{"d_mlp": 1024, "qk_norm": false, "bias": "qkv", "init": "normal", "optimizer": "soap_variant", "beta1": 0.95, "decay_fraction": 0.901, "dataset": "wikipedia_en"}
Each number is 128 + 24 x the weight over its row's rms, rounded and kept within 0 to 255. Layers, rows and columns count from 0. Numbers have three digits each. The size before them is the row's rms in percent of the matrix's.

# layer 9 MLP down, 256x1024, rms 0.153, rows 192-255, columns 64-95
096:132117121109136131119139143095153128184133128107164129101128149140118106110123137120091112099186
101:137096093135109122150132108122084113114169089112142113144163148150114131115112124132136164120105
098:119135092139160150168122123125112085147103158141140107092087065117146189128155100129165105082132
102:104108121142126132126120128148144169112127099151142146103113119130135134130138128111078121169129
098:138139161154123151138173117141111117158115147176145130109135106139126138117153133149127151122100
099:151158111087094102127092121130147149112174188114084161114111115146098136115136193115099147072089
103:124094085148140134116119139139155175101153075125162128151142110102107143145148103110137120108102
101:125102191157150137125129123137133096112128107160120124155108144123154116138146128109130132128156
097:151127102142143120140156138102101114136166185144121115124154133115118133117127094165131109107161
094:137150150150108119109110112104147120159087158140124124117133086130129121171138142152117118157153
101:110151141143119131133110104128151118126136107134107134129096119118140146156144090168161132119126
094:160122113100125126091082092153144158107154164143120087152110119145122149134118097123109131153088
101:170111131121151150099149142104174131106110124126123117133152108124187097110132137122129172098129
101:144102100124143187149108110127128156107087113172140060128143149142136175122115145150172160102150
103:138141124131138151122123129142154105129148073165137108116090117107081119167093125162156153123153
098:148146145119135102155157158103155127100098026121065139106141128157134133121132112123157116131137
099:091132111153124136151128077110133140143132127116117152134112125136123136097130150148134104162198
101:122111177141171144126091097148138187115152139135127139141158140122139143105102134151147120160105
101:134102132160125124081106135141127112125128125084094079096136132178165114165118130156141117121151
105:157139128134113142111102125167114103140062128158114160120128141118101149128139116120145149132164
098:145103147117172085140106124133089156110154154153115167143116116159112076098141121175156130072150
099:168128106124089131118106113134110112124110134123105155130112098117121134112116113148112141109080
102:153120170136132101092155113094139132142108105118118112129158102128119110147135133111100135093100
099:121114106126136161161122180102145134114079126091150125165128134144111135125126129127117120072128
102:145121125125136131133139134132101097136102193107119163129127171133153100101114085086155161110115
105:137160125107146155099152089140165115113140129146110124139125163127145099095140159115101110126138
104:135134131108133129113169133141127113204146143151116099105113112096117108161122126132132187103142
104:118071122141119136118123122139134086128135136126168146138133094116106122096095079137105079160160
101:138102148087130132112168142130122109112142130163115138093153141124143156118118102103119164138125
099:127085064141149130098143107148107117092151139152151107140109159089120128146143100167169125076120
099:139154132118113084140099109130103123146128120110148138116136101166107146160121072160086151109149
100:133098161134128172122137122153108132103145108101143139101082125103129119108108149143158092129102
104:104136114118111149137111149086124118143126075131183128147083109132120114173126140168104126166089
100:140119105109116114113127104142131122109143130157086175115126178118108144101141154113102122062105
099:150095185127151134101108129172144133129123149148132117097120161089088114104123115170118134104129
102:114083180109127137148123152153105106165097107099124146115103141122151088129122119133117141168096
104:158099116133136097147113146140156145121112069092126125132118155166123116107130139146086168117147
096:151116127173154134079151100088150143122178156084126108075179114122157112085152127121083175165152
098:142150108106151087088125136161127113148118169135161117132152114129098145104137144133129106135153
101:122128132141125129107103115109107183125089143108114157114135083097140166127140085110162107166123
101:143145147121108130095152102130138130085137132152092099134134133141159151155132113097150123112137
101:140133135132110128124148136151143121063173106111135140152139094108125135127142094149153129150122
096:143107154140091132127109172151150129114104108131145098160184121128154095153140128153121136142154
103:121155109137119152153119132134080164105121101140107139102125112112124120094121139151116102146138
096:143085119121139136150098150118130133090076165150128175101079112175119121139084112136116126154117
102:112116139133134105146128077112163111142141120117137125126118155104139124168139166155148110111078
104:142117126091113131116126124146120129165097139135151110131133149107107097164120123106143107129077
099:128088143116147146114115129175155088156106115158159174163135120121182116133142103119186114151127
103:184112091172104159137141126118131158136164130111158100177093128094109111115100132122098109139139
098:118117152150107128136149134120110097097111153088128153151129081120107140132159121116127097158135
103:100113108105105111115115133129147135164141109165175129170118124078069129097146144143156129120120
097:096127132128129068147132103155103116112099159129105123168067115104126083120141129132128149162146
101:147142110137100170155116147101172159123158107122111135144127139152122144113136088057153115114087
099:100123136114137097145121131150109147106119071143125111144141131095110147095150136148122170132115
099:111176141125165076116098130155121150104114099144132162127177105150173112162134112141100140129131
097:168132140165122073129122146129135137153138140140123165138130109174130144126136199115116152124152
097:139167105070127142166126130135146099116121099110092127109107124135134114137124166124101100087161
098:128148133141114089145149110162135153125122135128160084122149166150116140118145127146141113118117
100:123124100162090152129188113163102142138163089139087149112133189107118123136159117130087115100156
104:119158144116114130137128149157138155151140140170151070135130120148122114102134121170153138136177
102:164132190127118075135134159069118167137169153150167092114106152104148115148099148134157150118099
103:147078110121147109093141096116084119114108149122168133106154137157125118157120150102153120134122
098:147157119071121126115104114145106136143165143146127099084148144222169132139108152116137108095087
099:122158114145136097085107098164123096119138153148118162115123137156135127149149132114153168161146